Part of a small language model's weights: 8 layers, untied embeddings.
Each number is 128 + 32 x the weight over its row's rms, rounded and kept within 0 to 255. Layers, rows and columns count from 0. The size above them is the row's rms in percent of the matrix's.

# layer 2 attention query, 256x224, rms 0.0835, rows 52-62,116-125, columns 0-223
size [105 103 109  93 125 117 121 110 133 113 119 109 101 120 108 149 149 139 136 151 138]
[[195 171 130 104 168 140  66 154 138  93 156 159 111 125 147 156 114 149 151 162 109 133 122 113 104 127  88 148 162 106 155 112 168 181 110 145 158 107  74  73 127  84 141 140  97  83  90 143 183 168 148 147 158  90 103 178  87 155  84 144 149 119 118  81 153 138 167  98 119 145  73  89  84 110 153 131  64 135 138 147 189 168 142 123 130 118 141  97 150  83 126  78  85 160 122 177 182 145 108  64 137 110  52 147 130 161 127 132  88 126 123 131 121 146 177 167 123 155 138  98 164 184 106 164 121 174 191 128  95  95 138 145 123 159 132  71  96  83  97 142 142 102 127 150 106 126 161 152 128 142 172 156 222 110 133 152 174 197  95 148 113  77 116 123 116 111 122 112 135 121  70 172 100 112 170 128 118 136 106 133 135 173 183  82 107 202 155 131 108 193 132 152 101 119 158 117 125 203  92 140  87 120 127  98  88 133 154  82 112 131 144 119 205 105 109 113 102  93 111 112  91 114 159  84]
 [115 125 135  91 144 192 125 172 151 130 108 120  90 156 116 126 149 129 142 147 181 189  83 111 141 158 124  77 155 196 188 117 137 155 149  92 167 136 126  69 183  91 170 156 113 127 127 205 112 155 156 130 130  89 196 177 111 177  83 171  98 145 154 168 131 209 148 102 114 143 152  90  60  99 197 132  95 139 173 156 174 168 148 142 158 141 148 155 121 127 150 154 114 178  95 142  92 109 105 112 142 103 120 134  86 109 110 110 141  60  95 139 134 154 103 143 110  84 111 107 173 188 121 117 156 142 118 111 101 112 142  92 115 169  91 127 159  87 134 180 114 120 143 127 138 127 182 169 159 159 137 170  82  82 144 129 123 100 111  91  83 100 150 138 130 124 151  81  97 114 168  75 148 185 153  83 136 151 119 168 114 193 180 113 135 135  71 116 119 103 115 105 118  87 127 139 153  91  95  59  90 132 116  78 131 114 127 120 116 146 105 126 184 161 125 188 129 101 192 168  76  83 161 134]
 [ 58  15 157 127 144 148 178 137 146 150 134  93 117 113 117 120 122 125 117 157 149 122 141 157 202 137 141 120 119 125 110  95 158 134 106 162 115 153 193 177 112  81 125 181 157 104  90 162  58 118 139 132 134  92 173 143 114 171 204 184  85 143 134 157 107 149 108 133 147 158 135 157 169 160 179 126 125 126  94 110 115 131 108 175 164 142  89 143 111 138 119 130 132 150  53 111  56 139 171  83 120 171 159 118  77 146 117 183 114 150 159 152 101 136 142 158 144 189 158  86  84 107 106  87  80 133 120 150 136 102  73 117 138 155 173 163  92 111 130 107 117 103 154 130  66 110 150  96 168 125 115 184  96  91 145 189 145  75 112 123 110 151 107 141 148 166 120 104 100 159 158 118 138  94 120 128 104 117 122 159 128 126 117 124  84 221  74 154 181  54 154 130 141 104 173  62 145 117 118 159 108 187  90 160 145  88 151 186 159 144 109 138 150 140 109 149 142 116 128 108 139  72 157 148]
 [ 72 129 113 194 129 121  46 186  91 106  71  84  37 121 122 137 128 127 124 163 122 136 132 102 158 111 170 129 120 138 145 118 130 145 127 176 172  70 120 105  76 125 152  94 119 112 114 149 105 144 112 175  88 121 112 170 123 165 170 139 112  94 120 107 110 109 100 132 125 157 136 179  74 104 141 201 139 153  91  97 194 156 159 137 145 155 140 170 172 100 112 172 166 148  88 124  85 121 105  83  99 123 157 153 177 129 137  93 143 136 104  86 139 163 129 133 188 131 152 134 133 159 146 119 141 189 101 140 118 151 127 129 109 100 107 145 135  65 103 138 101 148 133 180 140 140 110 132 168 204 131  92 204  56 153 127  77 152 140 185  92 141 114 118 105 159 132 146 101 108 185  54  90  71 140  83 123  79 154 131 134 118  75 134 115 121 130 109 124 175 102 110  95  95 151 128 173  85 117  98 116 164 102 156 120 108 134 165 191  92 119 163  99 135 165 186 110 112 150  71 125 146 188  68]
 [133 125 152 138 136 137 134 181 155  50 110 118  51 138 123 124 140 135 115  76 164 125 187 140 113 162 104 137 138 115 124 148 113 150 141 135 191 128 111 107 147 130 135 116 131 137 106 133 151 119 151  97 151 124 110 127 113 107 135 104 112 117  86  96 169  59  56 117 168 188  88  48 170  89 119 121 105 140 184 104 144 107 120 166 139 118  49  90 129 153 128 100 124 132 120 168 178 122 125 106  81 120 128 160 119 142 101 146 142 196 112 104 105 146 189 128 147 113 152 149 202 178 149 151  87 170  97 169 100 122 121 202 142 109 166 139  90  70 134 167 189 114 116 178  92 114 138 137  96 114 206 127 153 130 139 112 201 168 121 142 202 144  89 100 116  96 117 145 168 122  93 179 136  95 119 150 149  67 115  82 118 166 152  74 137 204 104 112  61 164  82 152  96 127 132 127 187 187 161 134 126 150 160 121  97 141 145  99 141 104 114 115 167 137 134 160 177 146 117  73 104  84 114 131]
 [127 109 115  97 134  76 157 136 148 139 147 163 128 109 173 117 142 152 158 152 126  83 123 111 108  84  81  92 133 154 146  80 136 129 128 131 156 120 129  99 138 101 115 176 125  97 160 112 128 159  65 161 194 112 227 162 123 136 147 183 134 107 147 151 125 212 133 145 129 159 140 116  27 107 105 141 115 123 100 114 146 116  91 157 146 107 173 135 149 137 120 119  88 113  83 125 132 186 124  92  49 127 107 139 172 110 150 147 117 127 152  79 147 132  80 179 151 167 160 141 138 163  65 160 127 122 170 124 132 142 115 104 118 152 136 104 126 120 142 117 101 116 161  76  97 124 140 105 153 165 197 154 176 100 153 124 120 150 107 174 118 122 150 163 139 171 116 110 154 158 110 146 107  99 131 219 166 103  98 183 150 149 200 154  90 188 144 198 143 112 176 132 153  67  86 130 141  86  86 101 132 130 139 159 121 139 150 181  94 115 135  81 179  84 114 137 138 125 115 228  52 169 140 145]
 [109  83 132 104 139 171 110  91  89  45 126 149 119 135 125 174 157 130 138 131 160 175  96 102 135 139 121 128 131 135 123 154 107  93 112 164 163 114 160 129 137 105 176 114 115  87 152 138 133  74 112 107 178 119 137 173  78 120 109 119 123 134  96  95 134 185 194 134 109 186 166 162  95 102 171 145 129 138 128 125 118 176 122 155 136 100 101 138  66 137 175 153 155 116 149  98  69 144 106 132 149 121 143  80  45 134 169 144 145 119 133 139 161 137  88 120  96 102  90 121 107 151 120  81 116  59  91 152  78 200 147 117 176 151 204 117 131  94 100  92 113 108 139 144 147 127  98  96 142 161 142 140 154 146 144 132 108 159 107  81 135 109 133 140 155 165  88  79 121 140  86  36 144 109 155  93 131 223  76 177 153 176  83  98 126 118 136  91 167 132 125 154  75 122 138 143  57 110  94 111  57 129  77 178 103 119 132 147 147 108 173  77 110  73 139  93  89  92 159  79 139  83 166 104]
 [129 128 149 150 110 156 130 143 111 105 203 129 104 101  99 147 144 122  95 133  69  97 150 170 137 132 105 159  89  79 141 139 132 124 139 128 171  20 146  87 116 154  85 145 165 151 100 125  95 112 129 178 221 141  89  58 159 161 121  90 101  81 143  94 111 106 128 129 101 132 143 145 168  56 137 119 132 118 111 104 129 150 141 114 155  96 126 110 120 137 143 111 177 120 154  98 124 119  86 160  92 142 119 104 166 130 174  43 109 144 143 112 113 213 116 170  84 153  97 137 136 163 122 129 119 175 124 157 145 123 153 153 174 153  99  91 131 168 212 100 146 131 165 108  72 206  95 112 147 126  81 134 111 153 132 130 166 175 109 125 149 152 142 110 110 118 151 147 195 125 132 137  73  55  91 129 126 119  88 166 182 122 116 157 108 118 171 101 135 103 148 116 126 124 200 155 114  93 119 147 127  85 139 180 122 177 132 175 166 156 161  54  84 177 182  81 112  98  88 133  95 132 105 125]
 [ 86 142 152 166 121  55  58 120 100 111 128 168 165  79 134  60 112 137 142 136 122 130 142  77 116 121 104 140 124 118 165 126 119 100 126 161 160 114 174 116 160 158  91 120 128 124  67 108 137 140 113 150 167 160  40  80 110 146 115  98 163 114  97 171 155 113  65  72  95  68  95  74 211 110 131 139 101  96 106 164 143 104 133  64 141  97  93 148 132  85 129 115 148 157 125 148 112 192 142 141 143 189  86 157 166 106 148  89 112 145 150 126 146 157 141 142 164 142 122 160 148  92 115 127  85 131 134 141 134 111  88 108 137 157 104 146  69  99 121 134 149 136  73 153 134  82 138 119 137 118 123  68 120 178 104  79  75  80 110 125 141 146 110  79 206  81 166 131 177 152 106 125  55  94  75 109 164  99 123 121 158 116  61 117 146 114 187  88  97 104  95 147 104  79 123 177 105 139 162 158 186 135 109 148 109 114 189 100 125 116 168 149  98 135 139 143  66 120 173 127 150 113 128  74]
 [107 172 195 112 166  77 131 122 119  93 113 129 142 190 120 137 153 197 175 114 122 185 124 181 136 146 112 184 141 126 168 132 154 107 134  88 115 185  93 115 104 121  90  63 159  90 137 144  43 180 178 120  87 115 114 109  92 145  89 112 155 109 134 111 168 125  90  86 129 172 161 148  95 198 209  89 179 101 149 123  83 106 125 111 155 153 152 146 141  78 123 116 103  97 181 177 139 173 160 110 113  99 115 139 127 135 103 130 166  98  79 174 183 144 111 153 139 124 165 176 190  97  94  87 109 132  96 149 125 143 168 130 132 175 101 165 183  91  98 131 149 136  77 149 103 125  97 159 103  87 138 102 138 107 134  78  93 120 123 174 183 135 163 146  57 154 170 126 143 125 139 133  96 150 132  41 141 106  92  91 117 154 101 151 149 142 131  76 146 127 152  81 129 131 173 117 140 181 152 127 115  93  77 134  93 144 130  79 114 141 122  87  81 145 116 114 166 146  77 114 127 177 137 116]
 [ 99 126 118 125 110 105  84 151 154 171 122 143 144 103 151  87 154 106 127 158 102 186 132 141 137 120 187  96 136 153 131 180  76 131 116 142 168 146 104 128 134 145 119 134 149 130  68 149 152  84 133 172 148 123 156 164 150 135 138 102  82 172 129  94 172 141 118 135  89 142 140 187 149 115 202 127 185 169  92  98 106  97 110 109 142 109 112 110 194 160 111  75 125 123 148  71 118 194 157 172 124 141 140 159 100 106  84 124  87  74 100  88 118  93 127 149  37 134 104 109 182 169 107 191 164 123 164 168 115 153 151 154  97 158 146 137 144 155  96 130 158 138 137 102 179 138 108 138  73  94 130 146 147  62  69  36 135 136 129 201 130 117 118 119 149 163 138 169 146 117 131 111 118 106 144 182 105 134  85  70 133 102  75 164 191 132  92 130 126 111  98 110 148 127  56 114 196 110  79  73 174 122 145  83 142 158 136  36 112 120 138 137  86 132 108 146 133 105 156 116  96 162 144 160]
 [177 147 140 195 136 119 101 158 165  72 211 141 142 172 124 115 150 184 105 110 183 116 138 136 114 173  69  77 101 157 203 145 112 149 122 130 157 110 150  98  91 127  99 152  75 124  87 136 148 170 202 168 168 111 144 137  83  96 110 145 128 150 126  98 175 108 162 100 150 117  67  85 124 144 113  96 160 157 156 103 142 120 139 145 162 150 126  68 141 124 125  84  85 164 144 124 136 127  69  93 118 128  72 160 149 120 115 141 130 116 118 134 158 115 117 153 106 170 173  72 152 149  90 161  99 160 159 123 110  52 119 122 128 126 173  98 154 143 138 138 128 112  92 116 105 106 113 157 139 159 214 166 158 131 142 153 183 163  60 220 139  95  91 130  79 108 107 123 197 158 151 182 113  80 107 158 138  91 106  91  96 185 156  77 107 172 116 113 101 165 157 129 131 101 120 136 134 121 143 155 110 151 119 122  72 144 157 178  67 139  82 104 195 106 145 135 113 113 166 142 114 147 109 146]
 [146 152  89  95 127 150 147 179 124 165 175 100 167 152  96 122 142 121 101 113 153 135 154 108 208 116 143 113 104 200 159 104 133 162 174  64 171 146 105  95 193 106 143 129 102 136 134 187 154 122 132 151 129  83 159 148 102 131 112 147 118 123 116 160 146 213 116 111 117 122 120  51 130  99 155 109  49 155 146 183 132 213 133  95 145 114  95 114 155  62 154 145 101  98 112  92 149 110 103  88 145 122 145 144 120 102  88 125 114  62 150 123 150 140 142 116  84 152 153 155 174 134  99  97 116 184 116 110  83 120 144 115  83 179 135 126 129 140 135 124 156 117 118  95 134 100 156 146 120 119 195 139  55 110 129 161 120  80 106 112  92 123 142 134 148 108 193 100  95  95 149  80 107 224 148 127 128 158  88 148 104 169 122 147 160 180 138  90 121  58 151 165 121 118 164 146 230 108  91 104 118 176 157 113 130 163 111  84 108 119  98  86 171 147 167 177 107 111 142 124 100 125 165  96]
 [ 75  29 180 112 155 111 106 149 116 107 140 150 149  80 101  96 117 144 131 106 149 123 139  86 165 127 147 177  96 127 168 112 160 157 102 146  91 150 112 152 147  99 144 131 206  85  79 105  53 128 132  71 130  95 133  58 124 155 172 125  94  77 135  74 131 119 131 134 152 124 138  91 187 157 161 144  86 122 131 125 120 144 161 138 157  97 121 148 165  85 130 109 116 175  67 129 119 114 148 120 153 157 101 131  74 106  92  92 141  81 182 168  60 195 202 130  90 144 160  67 102  97 119 183 120 171 119 130 122 116 113 120 107  74 178 136 107  95 113 150 190  77 194 130 119  87 179 143 113 119 118  94 126 111 157 143 137 113 130 156 148 161 119 123 134  88 181 128 102 177 136 172 117 100 159 130 173 150 120 147 119 118 130 118 100 135  94 126 145 152 141  99 138 138 154  81 187 164  94 151 116 184 142 140 167  43 139 133 125  87  92 132 148 147 117 189 115 105 144 151 106  83 177  71]
 [ 81 108 117 190  68 151  49 148 126 120 128 154  90 118 114 163 142 147 166  89  95 144 110 162 203 133 137 153 144 116 102 166 113  96 151 186 148 111  82  99  73 139 113 181 110 162  77 121 165 147 139  94  83 139 126 171 127 154 186 133 153  86 122 123 125 112 150 156 125 130 173 149  79 144 126 160 166 145 128 142 176 209 156 106 101 146 157 230 141  77 158 133 127 185 110 161 103 113 158  81 163 134  88  96 169 150 109  86 118 166  96 124  92 126 151 188 162 146 136 120  63 140  89 133  82 161 166  64 183  81 148 104 165  96 178 123 127 114 130 141 116 155 157 158 167 159 112 138 138 156 161 110 169 114 142 122  65 130 167 157 132 160 124 108 164 129 148 107 115 106 111  92 101  50 170 112 157 100 151 107 116 103 153 123 161 110 146 164 135 194 103 109 107 151 120 158 160 127  64 106 157 152 138 156  84 114 138 159 191 143 102 114 122 127 154 142 115 104 116 109 162 172 193  96]
 [150 140 138 112 124 155 133 179 142  57 116  68  46 151 136 116 158 118 107  93 156 140 178 143 152 194 118 101 109 138 143 126 114 170 136 133 210 104 119 109  74  93 114 138 129 158 131 147 156 135 149 119 158 119 165 145 100 119 158 151 106 146 104 128 181  86  71 123 163 197 140  44 124  91 149  96 110 128 172  93 119 120  97 164  98 114  71 125 134 158 143 109 132 103 121 149 165 125 141  63  74 144 131 160 103 153  86 168 147 202 109  68 115 119 169 159 132 144 145 120 135 150 156 153  92 142 103 178 103 118  99 179 175  88 125 156 129  97 140 128 148 110 125 174 114 110 117 115 118 102 203 148 126 111 179 141 187 145  92 152 197 135  60 123  99 119 144 136 148 127 133 156 166  69 164 151 132  81 107 140 117 148 162  77 126 250 113 120 113 148  86 141  98 130 107 132 168 173 170 103 107 149 177 122 109 149 112 125 170  94 125 112 206 107 138 171 167 125  92  84 110 132 108 131]
 [138  99 121 162 136  57 119 162 158 112 159 156 155 133 173 113 164 143 179 132 167  83 146  63  92  86  76  64 135 172 181 104 152  88 119 110 119 153 142 109 148 145 141 184 108 111 131  77 107 171  99 140 212 111 180 149 116 138 107 127 133  85 173 128 127 145 137 140  98 137  97  90 110  95 167 105 104  92 112 165 162 152  88 124 149 136 168 142 172 142 133 121  97 114  57  90 150 140 110 141  81 118 103 151 180 130 189 121  54 160 131 115 135 137  90 138 129 113 171 145 134 145  69 151 118 147 198 140 101 143  98 129 114 136 135  92 131 149 178 123 113 147 152 111 156 129 101 123 130 137 186 154 156 131 181 132 137 127 124 174 132 145 108 142 146 158  70  73 157 160  91 132  72 140 119 200 126  86 115 130 151 133 190 112  95 165 159 126 121 135 129 132 160 100 122 125 177 105  80 106 177 115 142 131 147 200 144 165 113 106 125  78 141  77 147 154 194 121 146 233  83 215 141 145]
 [ 99  90 172 126  99 153 118 140 115  62 119 142  97 122 125 150 134 115 137 119 168 178 135 148  95 160 120 169 117 116 122 150  77 118 106 157 151 106 155 121 129 169 168 112 100 126 154 143 118  64 106  55 154 151 113 159  62 134 129 109 121 145  82  98 154 150 160 129 106 156 118 131  90  94 144 125 156 127 118 123 107 156 123 139 108 137 137 158  86 136 149 143 127  97 159 114  80 109 115 121 162 102 124  98  36 135 157 164 128 151 121 151 205 144  87 114 122  73  89 110 117 148 141  92 126  85  37 135 142 165 161 135 165 185 183 134 140 136 107  86 130 128 110 143 105 131 108  76 151 159 118 158 144 180 132 129 101 128 101  98 154 133 121  87 165 143  74  58 137 140  95  51 120 125 157  80 130 183  98 154 157 197  88  85 121  95 160  81 152 127 134 175 104 117 163 168  68  66 108 184  71 122  77 156 127 150 155 131 178  81 157  42  91  76 147 126  91 102 175  82 153  72 123 111]
 [145 126  92 156 143 177 130 107 121 125 163 121 125 114 121 139 171 126  98 137 124 104 109 189 144 177  96 153 122 101 139 140 113 123 109 155 149   0 120  77 124 138  55 179 146 178 125 145 121 121 117 163 189 157  95  87 148 183 147 113  99  88 189  98  75 129 131 174  63 119 147 167 135 146 129 108 124 118 156 131 106 133 130 119 167 103 110 129 122 149  95 151 197 136 163 136 139 119  93 126  68 171 107 113 162  88 176  72 116 157 117 149 104 168 118 174  92 174 142 132 163 174 173  95 151 161 154 140 115 117  85 114 127 138 101 108 157 154 203 107 135 133 131 120  97 177 134 131 157 144 109 165 134 177 119 125 162 162 108 165 175 143 115 115 129 111 131 154 144 134  98 132 120  35 101  78 121 146  77 175 155 159 137 152  86 113 162 120 120 130 115 119 122 119 188 148 134  97 194 155 135  78 140 193  62 139 120 172 169 165 186  73  88 166 150  74 131 143 119 155  96 167 141 106]
 [ 93 182 176 116 112  70  69 109  85 129 138 141 145 101 145  59 127 164 147 139 121 123 143  83 180  67 114 105 127 144 170 140 122 120 127 173 171 123 180 134 142 130 107 143 153 109 111 102 117 144 117 133 170 167  33 134  95 153 133 124 167 121  69 207 155 182 103  49  97  80 163 130 137 107 151 155  96 107 104 177 165 122 103  48 152  85  95 157  90  61 140 101 159 158 122 176  81 190 140 128 127 222  72 144 162  91 107 103 113 165 133 128 153 152 125 138 159 134 135 154 125 146 137 116  86 138 165 148 103 116 100  89 162 173 145 126  99  72  96 138 142 132 130 128 139  94 130 131 137 151 119 124 115 129 118  97 101  66 111 133 123 128 135  93 205 116 153 117 127 136 105  67  62  61  96 126 164 138 140 181 191 111  76 145 129 165 148 110 132  90 108 156 105 100 101 146 113 136 144 121 173 188 110 131 111 120 185 114 122 128 173 180 132 111 137 153  79 116 141 112 144 150 168 104]
 [131 124 175 121 154  92 129  79 147  88 103 135 130 198 117 136 181 205 183  92 140 204 121 164 147 150 111 149 164 133 139 112 150 102 117  87 130 159 103 141 120 101  85  79 168  89 140 137  96 164 184 119  89 129 136 122  75 161 115 111 125 110 141 147 148  99 108  93 100 199 160 146  98 190 203  74 201  96 155 109  72 147 103  95 144 147 181 133 120  90 139 119 110 101 152 192 136 169 179 105 129  94 115 158 116 142 133 142 177  98  83 180 169 158 118 177 170 121 164 174 177  61 111  85  79  94 116 166 121 138 152 144 152 166 114 191 163 100  76 112 132 118 113 115  98 109  90 170  87  89 138 107 119  94 131  98  56 134 127 170 169 148 149 135  58 145 137 126 150 136 158 139 105 175 146  58 140 135 115 117 134 131 106 158 152 139 170  84 126 133 127 108 150 120 189 104 141 139 111 144 110  90  87 133  73 165 130 125 149 127 136  82  81 155 124 110 134 162  75 122 128 161 144 134]]
# layer 2 attention key, 128x224, rms 0.0816, rows 52-61, columns 0-223
size [112 111 134 160 152 159 153 155 167 153]
[[159  89  56 151 129 112 154 103  93 148 158 125 163 114 194 163  86  92 147 125 128 116 123 115  90 139 121 121  75  80 144 197 132 194 108 130 121 107 119  98 180 179  77 107 126 131  96 150 128 107 112 124 170 143  97  53  91 156 157 167 108 134 144 156 138  99 127 180 186 134 227 179 109 133 124 105 205 148 171   9 123 122 173 177 172 155 136 150  67 150 143 102 165 165 154 124 121 129 114 132 138 134  81 135  76 130 102  68 115 114 179 112 140 164 126 101 102 128 144 159  83 148 123 205 109 130 108 113 144 155 132 118 119 125 139 150 115  80 134 137 146  95 139  79 149 139 132 107  83 126 172 114 128 105 103 165 125  86 112 168 127 139 154  99 163 136  99 123 164  92 122  80 162 122 118 127  79 173 115  94 139  98 107 113  96  82 128 108 133 155 194 132 149 105 100 160 148 108  98 117 147 143  73 176  73 124  84 196 113  99 114  89 121 148 127 107  53 124  90 151 146 127 136 142]
 [144 106 134 112 161  98 143 101  72 119  84  90 116 103  47 135 142 129 135 150 121  39 155  84 144 192  97 167 174 116 130 156  89 134 176  94 172 124 185 130 186 136  70 133 163 107 141 131  73 116 120 106 113 100 154 108 142 164 137 158 109 119 182 145 153 122 136  96  82 105 104  81 149  82 104  95 138 139  38 109 106  76  90 110 104 145  68 111 112  80 110 126 235 143 114 197  95  50 141 102 109 122 128 144 173 148 130 128 121  64 139 116 104 137  89 130  82 106 143  95 134 139  98 115 123 152  80  61  74 108 101 127 117  98  96 135 115 111 125 153 204  87 151 119 156 144 148 138 158 127 129  76 127 121 148 127 144  98  91 110 112 143 124 139 154 132 184  60  86 145 123 137 142 135 137  95 139 179  70 162 138 113 144 130 117  98 143 150 106 101  72 136 126 170 140 111 103  49 130 147 154 124 128 123 135 128 182 164 173 143 109 158 122 135  87 109 164 157  90 187 148 148  88 142]
 [147 133  78 206 117 136 100 158 101 131 115 186 139 135 173 142 152 163 110 102 133 195  96 180 124 112 119 114 130 132 108 156  86 164 107 114  91 170 120 110 128  77  88 146 133 134 110 141 148 131 150 116 121 139  89  96 140 179  67 116 117 160 117 125 107  74 100 130 200 167  95 140 108 145  67 120 123 131 177  64 170 167 164  92 192  96 174 181 115 123 152 195 176 125 131 108 102 178 107 127 160 130  86 139 161 146 133  94 105 157  58 153 175 145 169 156 122 133 130 134  86 114 162 113 131 143 148 104 149 160 129 192 106 188 119  60 162 123 137 124 126  87  62 111 117 183 151 111 110 125  85 137 136 145 128 135 122 153 166 142 107 175 158 138 149  87 113 125 156  73 136 160 108 174 143 188 138  74 105 140 147 180 129 121  57 182 181 152 138 164 131 162 115 130 115 185 131 209 139 141  69 149 180 166 170 143 116 116 136 115 114  98 150 117  83 137 103 132 189 130 116 147 192 127]
 [ 81 159 140 139 134 155 225 149 136  85  97 100  76 102 122 123 112 175  74 115 111 104  74  88 155 147 101 155 162 147 145 133 135  97 121 121 156 150 101 176 133 132 142 184  72 118 136 140 144 182 136 140 124 140 169 156 106  93 138 136  92  95 131 107 116 143  94 140 136  86 204 125 129 126 102 138 125 201 124 158 125 137  98 152 125 214 187 187  62  64 150 100 180  87 161 161 137 112 158 164 147 128 169 104 175 137 111 147  98 153 103 208 128 130  89 142 105 134 111 141 135 165 136 136 115 149 111 142 134 121 157 108  82 135 127 130 159 141 106 136  99 131 118 146 150 141 149 188 128  99 132 104 148 158 135 132 134 136 118 154 136  98 113 148 158 111 193 103 150  94 129  60  96 178 171 103 138 144 134 102  33 130 167 128 135  82 171 138 147 106 152 119  20 177  86 187 183 149 106  56 160 182 123 138 158 151 111 136 108 111 130 142 143 157  94 121 121 126  55 176  84 141 128 148]
 [109 167 141  55 150  86  63 190 183 110 126 111  95 134  91  60 126 124  74 124 128 195 144 111 109 134 106  84 130 143  78  64 182  79 146 159 170 137 131  85  87 105 124 154 123 146 189 129 112 113 140 127 126 112 125 149 122 128 165 109 166 114 137 130 124 144 132 107 107 110 118 116 135 114 149 148  91 112  63 184  69  91  83 156  91  57 101 128 142  98 139 124  96  74  86 110 123 130 145  87  89 115 183 112 146 134 145 194 202 145 130 109 125 110  97 142 120 108 123 108 146  69 154 105 145 182 204 149 112 161  84 186 182  98 114 155 219 127 149 115  90 141 128 162  75 117 121 140 122 130 145 152  83 151 169 121 132 167 121  86 138 120 116 140 154 125 168 137 109 110 107 157 107 125 176  86 163 116 132 193 134 143 147 136 133 123 100 142  75 102 102 106 138 126 170 118 137 123 217 144  94 152 190  81 172 149 124 121 121 129  84 166 151 115 134 157 182 145 141  60 173 144 107 147]
 [124  76 102 148 102 134 116 109 159 132 106 133 146 123  96 153 171 146 129 156 159 111 114 167 137 115 126  58 134 166  35  38  93 112 106 124 154 157 149  99 123 167 135 128  82 147 110 109 121 142 184 193 141 137 115 148 169 184  58 113 161 130 135 138 153 163 120  93 160 146  51  92 112 149 130 179 124 156 142 107 126 179  89 149  94 149 117 215 147 123  66 127 165 157 106 147 179 135 100 112 118 111 120  92 146 111  93  66 192  92  83 161 172 117 133 142  82  73 114 149 139 118 132  97  86 162 112  86  86 164 151 135 107 131 116 146 107 188 134 115  99 218 165 146 129 126 141 124 147  90 126  92 149 139 149 131 167 138 118 107 170 155 118 212 155  71 141 130 104 134 165 122 139 105  74  81 132  92 114 107 120 124 204 139 146 168 192 146  98 137 102 173 134  74 142 131 126 132 112 136 178 112 173  80  89 145 191 130 128 167 121 153 123 135 125 155 145  88 114 164 185 126 121 120]
 [109 125 119 135  91 161  93 136 151 136 108 152 126 194 165 131 128  64 133 133 153 155 166 130  95  80 133  92 133 125 111 126 139  94 136 141  94 107 155  59 123 157 140 130 147 103 159 175 186 135 160  97 140 184 102  56  69 109 204 128 136 143 124 142 126 158 109 113 157 120  99 153  69  92  97 119 132 114 138 160 141 153  77 181 122 129 132 107 135 142 183 162  74 122 141 103 125  98 152 141 114 193 118  93 111 154 123  52 159  99 114 130 146 150  68 111  85  82  99 121 183 133 135 104 170 109 119 119 187 170 133 132 191 142 158  60 149 105 154  74 148 162 127 142 156 117 175 129 187 123 110 146 145 162 129 107 139 157  48 155 135 120 191  82 182 105  80 145 131 144 120 115 135 136 100  93 112 123 108  74 104 132 129 124 154 130 150 128 123  90 165 118 129 100 153  95 166 158 119 139 109 122  73  44 148 202 141  78 137  96 130 117 152  98 147 139 131 179 237 103 156  87 100 180]
 [161 128 128 160 111 150 153  77  74 111 138 150 131 149  61 111 112 153 139 159 118 119 160 150  87 136 110 145 136  67 126 178 195  88 127 145 136 127 153 106 166 157 128  90 141 200 116 114 136 165 210 113 137 112 143 133 172  95 171 125  92 144 164 167  86 175 113 181  93 127 187 112 151 114  92 118 121 127  96 145  86 104  89 125 130 136  78 133 145 147  69 100 119 139 107 157 134  74 187  89 133 127 174 136 173 131 126 148 152 153  97 175 135 124  51 128 116 186 145 136 153 184 127 118  70  96 141 104 131  78 131  73 143 119 112 216 108  78 125 161  88 150 133 119 121 188 145 156  82 129 170 152 169 178  45 136 106 129  69 115 116 100 134 134  61 123 131 126  79 117 134 126  86  89  84 111  79 180 127  96 136 196 128 164  90 112 143 107 108 159 140 132  95  90 138 118 114 107 137  98 165 157 113 122  56 135 106 141 152 141 148  72 126  95 169 107 116 132 214 121 140 136 132 115]
 [116 127 146 116  98  73  85  81 166 128  76 153  95  85  69 179 117 161 132  78 161 145 139 120 186 111 127 130 104 128  97 177  91 114 114 143 144 107 115 138  96  72 175 138 127  87 143  78  79 117 130 172 161 207  69  90 142 122 200 111 139 134 174 130 128 180 108 109  74 190 154 159 167 125 176 126 185 125 150 136 158 142  93  96 138 105 128 108 100 102 117 119 128 136 119  93 122 183 165 146 147 119  82 206  98 117 100 114  89 143 110 156  97  86  99 109 137 158 153 125 129 153 183  79 182 108 159 105  58 103 107 104 124 208 115 124  93 101 137  99 185 163 121 140  83 126 118 102 126 147 123 112 125 163 165 157 103 117 115  54 128 141  87  84 128 112 133 126 159 150  77 152 149 106  73  77  80 223 114 111  98  83 108 119 153 119 152 111 132 160 118 154  98 121  88 162  86 146 146 122 116 143 165  82 117 125 160 108 141  99 143 173 140 143 134 113 179 116 130 119 123 162 203 165]
 [151  96 116 128 186 140 123 124 119  93 108 138 152  83 158  63 160 143 188 115 152 159 111  86 143 114 125 116 133 163  95  81 182  98 176  91 111 137 105  96 103  82  89 126 134 155 120 129 158 179  90  80  64 157  80 136  53 167 107 154 114  94  61 140 136 180  86  68  77 146 166 112 115 172  76  62 125 131 119 116 124 126 121 185 112  45 142 128  62 146 128  94 101 139 120 114  78 144 100 141 152  71 134 170 174  88 145  82 147  93  81 154 193 119 116  98 146 158 194 156 123  94 134 113  72 161 111 138 122 150 154 124 133 159 135 127 107  94 163 138 128 130 129 126 179  94  86 162 118 120  61  87  89 116 136 124  83 121 124 134 141 108 113 125  95 150 170  98 194  81 117 153 205 138 152 101  34 118  96 119 135 113 126 154 153 141 172 129 147  80  67 114 123 101 150 155 161 126 117 100 101 149 113 103  99 129 194  89 129 110 119 141 120 157 109 116 103 153 102 130 127 133  96 120]]